config = dict(
    n_layer=15,
    n_kv_head=3,
    beta1=0.95,
    beta2=0.95,
)
Each number is 500 + 50 x the weight over the matrix's rms, rounded and kept within 0 to 999. Layers, rows and columns count from 0. Numbers have three digits each.

# k: layer 2 attention key, 96x96, rms 0.0859, rows 74-95, columns 48-95
# q: layer 2 attention query, 96x96, rms 0.0883, rows 75-95, columns 48-95
# v: layer 2 attention value, 96x96, rms 0.0495, rows 64-95, columns 48-95
# o: layer 2 attention output (transposed), 96x96, rms 0.107, rows 64-95, columns 48-95
# gate: layer 2 MLP gate, 256x96, rms 0.122, rows 0-4, columns 48-95
# up: layer 2 MLP up, 256x96, rms 0.118, rows 0-3, columns 48-95
# down: layer 2 MLP down (transposed), 256x96, rms 0.114, rows 0-3, columns 48-95
k74:517551564558485516552527613494576438582547456426395484514460579399449422499486555463531487479468614479538473478452489529383515484511586577490432
q75:537575378539482569490507505428460493506553619397454462535563630513423558471507479467508534535579543428438447559494517434433521502532490561482464
k75:496534536517439555486507544517542488479519477510447505522498507498447495482483491507475532527530484504544507519518531475471492467528545485492502
q76:499537484530502450528509515488506544513547445475492555560490529471463511525512537476513517535505523432490472422468494499519487506496613543443467
k76:491525536532447575528548633430540467546517473449367494599484549376479391490448537428380534524517586482555480466423484520412539426530565559468438
q77:545523441490508517465486492388482456539429602408444454631586587496470551503475563421504499450609503475520444561503521444496546500467490522492437
k77:530489520486411510515516474524536471504510499561500522548502512534442523492490473537473543521454484510502555494482490493483466460514551479482473
q78:529556543520465501485562509499502558520553441521507548527513520537478495545467537496462473549562480476540536448429552484466485433468583524449472
k78:431496496548416624575512633447530414514616552457344469537491585388432430405500551420365503497468567461537449430457494487453523392559468559482421
q79:560627422536403566540558535467414558461571569435414480525622659560462534518496626430487581505547610477482455504416469518466427474468569583387414
k79:495485550491456512483497523467515526497490477528442547488457530533459527511529483509498500526510493534488500494506513494441522528532488477459523
q80:563475612294598382442449356681570605380516363659712488318424271551636453587574339646563413525311315665509676532586478564535393601438427353629632
k80:511498468511525505527506482498462455522505526493494474500551472503524506478474509482523485490470524471527458505496486491541504508501500517513501
q81:523494520487556490525512494503482521470510452560556519438577504547487489528512539516547480551462515536463478482479482539481462509468482484480516
k81:439608519632347720588653617474517428600557488382251379607526639367412387404405604376291506534548688436550328431444532477411491369619633665415313
q82:413516636537494414472569491472497570504431508513535562596507509551493602513402529435571446429551570414516462502543490507538399513522498544452607
k82:487515434511536519470504520568633458560569482546501484433413479479580443508456513535434511540462481528485522418496423556534514536573519513511392
q83:529527514486414465480484547495510539478619469522469550471506524618515552508520495496438436567568423539475511574400547552464427515439534408504469
k83:448463482517530503494566592455446471568606622490420387509537496506513475455536517486483535525528562531584489485610475473511403446577472562431529
q84:442572581483465576521534536580520444574518454529524397447477479486435487412470502525445450543351520459481443391521401591461474509526472478552456
k84:476425557471563424472565485455454543550452519422516603478595560518531619546530558496626515505558556518502521499526507566438542512469524411466549
q85:450542448505582516481487467518541537489452523408536378525505464507566480454442438530459489440512426473404454467611388519447424526535412488551416
k85:518443458515521437425534520508495391564425457536546611484568445511526611495420441514633542553472462383548543558420493442509470430475547453551478
q86:599502544534530626502528544508559429448518434614502504383488544508512476460567447515588607456442530510500457380429535398548482428545427530473493
k86:342425525459548505479490508507427645495460486511481507479528499502456488492531490509430397513579488467401582455481498513537663536416465485490441
q87:479497587552499561612510502545512517404502390500505454447489437496458551496411433537484579473411473453556432404488575438492419524533574484500425
k87:422505450512480432374599559405471478578532484470431502539637583475544450545563537440514503441566457502451531532491450455563557542479497416616512
q88:427470507468450498437473567426533558395507500524457434445581514553447398513451465436621534520419480622543500438490521400531588426576456476466507
k88:572556550512452434511643579518469525505508426534457473436569494471471465527556485487411361495520504481378547556533494504449464504572509555460472
q89:524439465516546501478358522436436502483469479473495450538522498576510517471551434571529539514553496545453602460646505480453535447524343353518492
k89:487613367538491443434520518492379478459436538530515401589498499508494564410445552483476472638454439466571422550459517449503476434448560531517538
q90:496423483527456468461449573453615559507476543597475520545519481607491490518544494525540526524620448433584527424503504527475536508596501564438547
k90:490484483574547486500510636511555610469572487449523494462403408390598455474478526494365521490541455567435570491470416473491483466526477490521495
q91:452508506490461502547500500499508504586531448471502568510382467497540503536455455481421492469464470469502563494491576399470581415542567457534520
k91:480448378522577450514455553513470440428566566422535511458544537437434451473522551514483487521546550450522454536534488505590541521422415508587458
q92:470502554520539440453461544496574459578552524543536618472422526477453542458485490532482506549474515399467539422522493550523465466490428445535440
k92:409415468482627493469497562492548581569459543475596516535469469494572444531509547502434554570600573499466524449503521542557552527467473504429528
q93:507599525543466452436463546497484458522526502493493534504469539525534606627470387517569396392489501466616533469620390490396513424488519418613430
k93:514484390532707383508525574503466423512540598508527426512486529556529475512356515486367531379564504494561472572534495501505462537466543519568440
q94:584479498551475576473529432473473510480461535565525427542553537609474482529551525463464425521541437536449502498539432608465471477473494550394517
k94:515494614473458565439561521526575548435510506514440582535472573545436572543549436497500525479508483541553516496538518473475416438467543477480426
q95:471529529472463519510513425512485513460567588505477466520448535443519514460620409503497494496486453496613535526514505456399528619530478429557470
k95:492507547542528550579393572566448424592462659396429523437609486563472470532460545484490491490432463583607447593519433513520581476528551535559506
v64:545507508503520619554417469494402503529528443493530523425461579478545619557474453499488604536528510463513511476497540555499498429579509447468487
o64:511511479513448506570393463460440517566520529531481590510489518504377539532517522472442511547501543502420452511567567493528495579594377425379464
v65:452445580499502456483477579594478449530471560483519486486587499519419547455547428492531602386497549372476544419471473548500402461628398399423533
o65:476488507454648586505512551557488557466546524396411470508587489474478455435714587551463541416448643529454438542499549560542488551464541494304410
v66:538577543594486514450543504444561517484497576514556511523548501463434477428619396508467524586467553415517502378501486692517466454531506568499513
o66:557467494538482528469408462442461575528508511477565453494472576496464478489591487528418419549496554450467458481521494593575604527473441604471487
v67:537488478546361463487532548560519477545624554589525417580497526441536440428611514483614713504482493478569447460548568542504435468465517489549583
o67:577578537545538567607413532578627533543578528569484443493527543517555353472543573657561490390526579415461367536546404581520420467551545566540605
v68:516593518534542499445453575521435443476550513667501563400412556442569540568563478456528575461465563515524519478467386514554447502484574437539585
o68:474583484602522540508468532514557484535519495536512455502560586492514517575599484508508523530483558544518444598541499616505417490389458494491519
v69:624609448448443465501587413483645468411443653491466458574491486499534420671604396448460373438476553512593464673443525518479549573553481566526420
o69:534521529495459505403507428481566525376413591506683488445476545597558486618520388404527431475518555487571584622454478537322495447528482514509435
v70:524520571452524445536427512500488537425539531501497416454560463509416556593497547478516520482539501620552453578501656574435581556599470547497511
o70:569441585472515525472412462571511527516465492495533565490649462490582666380465474480483492508513399446511448558404447481473457473663500468552473
v71:573626465496448497429536372448604516541597675587506531571548509493468495413485410527520499502534461567542647492543555426585439485479543519443380
o71:499549399532363556513552403535503465581568616558565468600472548549489420475497575609595528554520516462517605387496497374640438440402557464460502
v72:607537566429520580409540524499543482373404478425508530423563449570548482453431385538555573568510521473419418604517446588503412371546412577408456
o72:572526485479482587441461460489410457437417466449701436505532434501499399486458561505547532544537597507515493510461527459484445426430455548405412
v73:503490422507446534443567542570528492409557536572517476522425473518486565584598494428457320391543574586402500474463469493508391501507470537460505
o73:456441452555380482466595462564498620383527454447593562571389466476545462473547523547409542528491629487419483524477534490470431451423475502524536
v74:426467494630511496526518550539501495554458435480519340489558534563462472521508570605483505396371465453518517527472420519549470556624559407564547
o74:484446444620532454530617635416402430385512570500634391429568594629405491509594493678543482445485514479515463518485538552560475556506521552494499
v75:605471496469537447466528544473574404452495449482527495485588522539456540514596487513575293559470507524479448427590485475626603507529449505520487
o75:491438553422603613470518637419584470417493503468593535544544608558425578526521503492540428506493494546463527528511484551508546519481528570588410
v76:533514434494484546505525523518521418499506397459501493460492481481553506465398670509530396585447531537442492449554491568560514478583554459476470
o76:494539490493556484611505566570452423420521506488378537458478439444545522563464580523459500530473610474406489485610504472529431593537395363473444
v77:512459523501573359550466561497528457526460555489558592607481513504613412513497431501503562492499566440563493481510495446468471564519610440477562
o77:578421514574550464515440572457531541559405505577493549410510545512489429443493469352393502560516543538592461466521562527505520617445411505454547
v78:508515470477493507501355559521463502495466551492542495592375554445467602333488521515520557436529441409528535481491420605635562449415459452448541
o78:492544489442588575499468549489506595470489541421464473515342463424394467506647553559439422530420451461409455487588509593626555484440460470375542
v79:443379451481561433511518556445526504558446483493581594519589464477538496559591413424511530395558633434423512486504545515591445449484496537398409
o79:552455426486484518475632473489542642475383437442438584594540523405509534535499478322450487492454631512450562448494633591546488625532453551490523
v80:589547392531554526449485526490557491527449573554550502563458505558489584426453486530524572493532500591568483546574493508561396464481470565502405
o80:530502451517525576448524475455535492472479532536649359482497506480582552435625500514553466541517471491513532464549510474573489492387453542511474
v81:426581489578547548551438463560439432538561377518459470480513498504410542534472541520511616489494479472426427516496453445516398550558493561614501
o81:413606480537510517578523403434409392501601479544440450537538569526333460628488481479493558458463483506511402515503510581530507525473498526573499
v82:450479507452502390559470482504466538463530640490523453537393531524501422455459443400424554499453506522559487511444370456601437507457487452487542
o82:549436424596558445457583512553561519505481457543508532502322521380627494388437598417485490463382390543524433470351417520525489366451524424549549
v83:433617457552504564505462474453634542473521479463475402470464518541526554566443403445505492600448433437470502601524501557572454540523423477487530
o83:510540470605440512469428505513657530459568455574577448420467475511505565497450410483520453559543457507525530531485585520539507484453497422446563
v84:418605496435501488552540458556505524449462519454491551614475443528493517636559456395503517560502553586542545485483459533629511594461474557491473
o84:517493515498434547479461481531584602538429465534547539567469485488529461622467528435494432524459531498559484490395477503461551436569434506529472
v85:501434482465443513665530529515589551566382469389546570510599512557441383673446579466439581484484528521576455484470514480447375572529429550463535
o85:495488516468559402528532514548570574545427449507531499458633523497585511546486566521414518498408520450469520468450485519446527531562438621462439
v86:543525615461412459546598427496469469446455479412398468485422472465462486550502477580458586380493465403519617474518546516448562536500431473457512
o86:487536544458517534489523574554457495524572524508324493466486434512518546535509506587459514420511499463554516479541505439413542463498492455418402
v87:594506494599494428604468599550476480486703388548577506582535526570539482549483570474458508400546472442590512484508406472473576548471693516459439
o87:408494590633562304644539542513474461468493572474610412493591517568487360467394526450519451632520587388515437408545521524584494652519449518575532
v88:562478509557485464408544509497501483409486458502516491458571494508424587404530611480471534483523449613469479487577637351466454508494523537471488
o88:505495522370484580594504490486487553338552460578441353544618549622465502486467490488476470530504521503509436450487418485524527603384503588483488
v89:534398427560429464626490511419580542559437453510534559564594462545506538533514604522471431455570536680451470448373620360467414483489458461502533
o89:508462471466456508573494554500525589474455491455335433460578522563606466509621547449325524436477475651379563472426535416474525565480484485512484
v90:539539588486459421576445516556381587453518498514498577619597451594496515546508515512489430499567539476552577509453559371574655513495556463481529
o90:512466659484437468544534573516474558494410609548461505515631446644456479499491544516497438570514582435554568566379498444584531518519519486469510
v91:609567491518477566525541404476541582570577521564559433488507496486497582467454585457493527585529526613454467433573490508550596415518487553464593
o91:602464490541428521539553399539548648613496482493504479577450458414499548494425549537508515537468455574356486532529468461549520589463375498529517
v92:441575532405566469514413486421561588446510554500533389431383537543502450565565477465502490436474577437459521504474377588401513484395455512447598
o92:540529469494573436500456468528607661617431464362674551539397552501491519520451566560480489468487520566417434545466478561502514407492438577473476
v93:498551667443545554520543461621325468418440504402505409399498505510455427649644500510548450497410519548525553488500424575447571603518504556536541
o93:507484564452560486436461470535482526496501489501728579485507544510478550543538462574566444439480539492537468533502446556441539467527464525500451
v94:518461592477482548518469479636522555599430499428510620547564480535499441550441510482504535531497456441577566516522497503510513466544497542467433
o94:386496544441515506472509517626525447521508524499517497520623465584524441556549476470552484527451447407521543590545483466488502532567531515392408
v95:543534468465500376573467527424502499544589592495469480564589550435465477616522562517439330536500430568546499388411461504425612522495486422499511
o95:405487518567531356582480587394533467476561658439515545493548575382547575507455562506528560569633482497468541466358451467404502419625553435475471
gate0:505496615487442476545385572647525544449471502530520457441554444437562425446425542507484544487531535427611541582484506533445489401510487383551481
up0:544500470475523481414490382465481548467527444472544555506422510497536584513537461451518454481497383596387489449487518502486538501574546532444548
down0:519514542568483416472434490507441498460502447551636499522433480506540495492529433469523510498509492585436548452474521462463538499555486434480541
gate1:545442666556492492425379501574591518477411573496588570506538491528561513578591487520590491433543461519574491437609419519469566517507432411591539
up1:495405546547578461379632469470418514583440380352477432442542474526613597515494510511490449535473534421493497530470414569442397355663438470439541
down1:484289584589570473381573497463371433551401433370536439427485482531650625493469490517412438508479510355496486491428571481480468337679339382482574
gate2:475418510422517512496550501470451520426509529459529481538464518593391508618519530469575443512365544459469442618503396573589530568409436582447469
up2:571541515526495467531469617389526509398538485482555564504401536472438501447485503523439490592433491579442450577553490486512599497497522609510484
down2:579449498454443510520658382553560438554502595545437416501533449530441481433529593337460543484511437553553618537410499389516432576386545553498455
gate3:555480497432460490463508437555563635564521456515544462550479520502457474690586404515539502503478491493438505452501356524418512461487396535478525
up3:624487504491415456554517490512512607571489590454456572561484544417555620533483476558348531553501526548405532511507461461411576545632461446519460
down3:625542460473482536460586578537482381481520462470342606554433498455529528424485527542341460577403418477485545537499620482575552592501531447542489
gate4:505511458531522517443548442600463515496506517524484582502444558480543561443598476493540467464440448576482509480508506485530565516489461504472498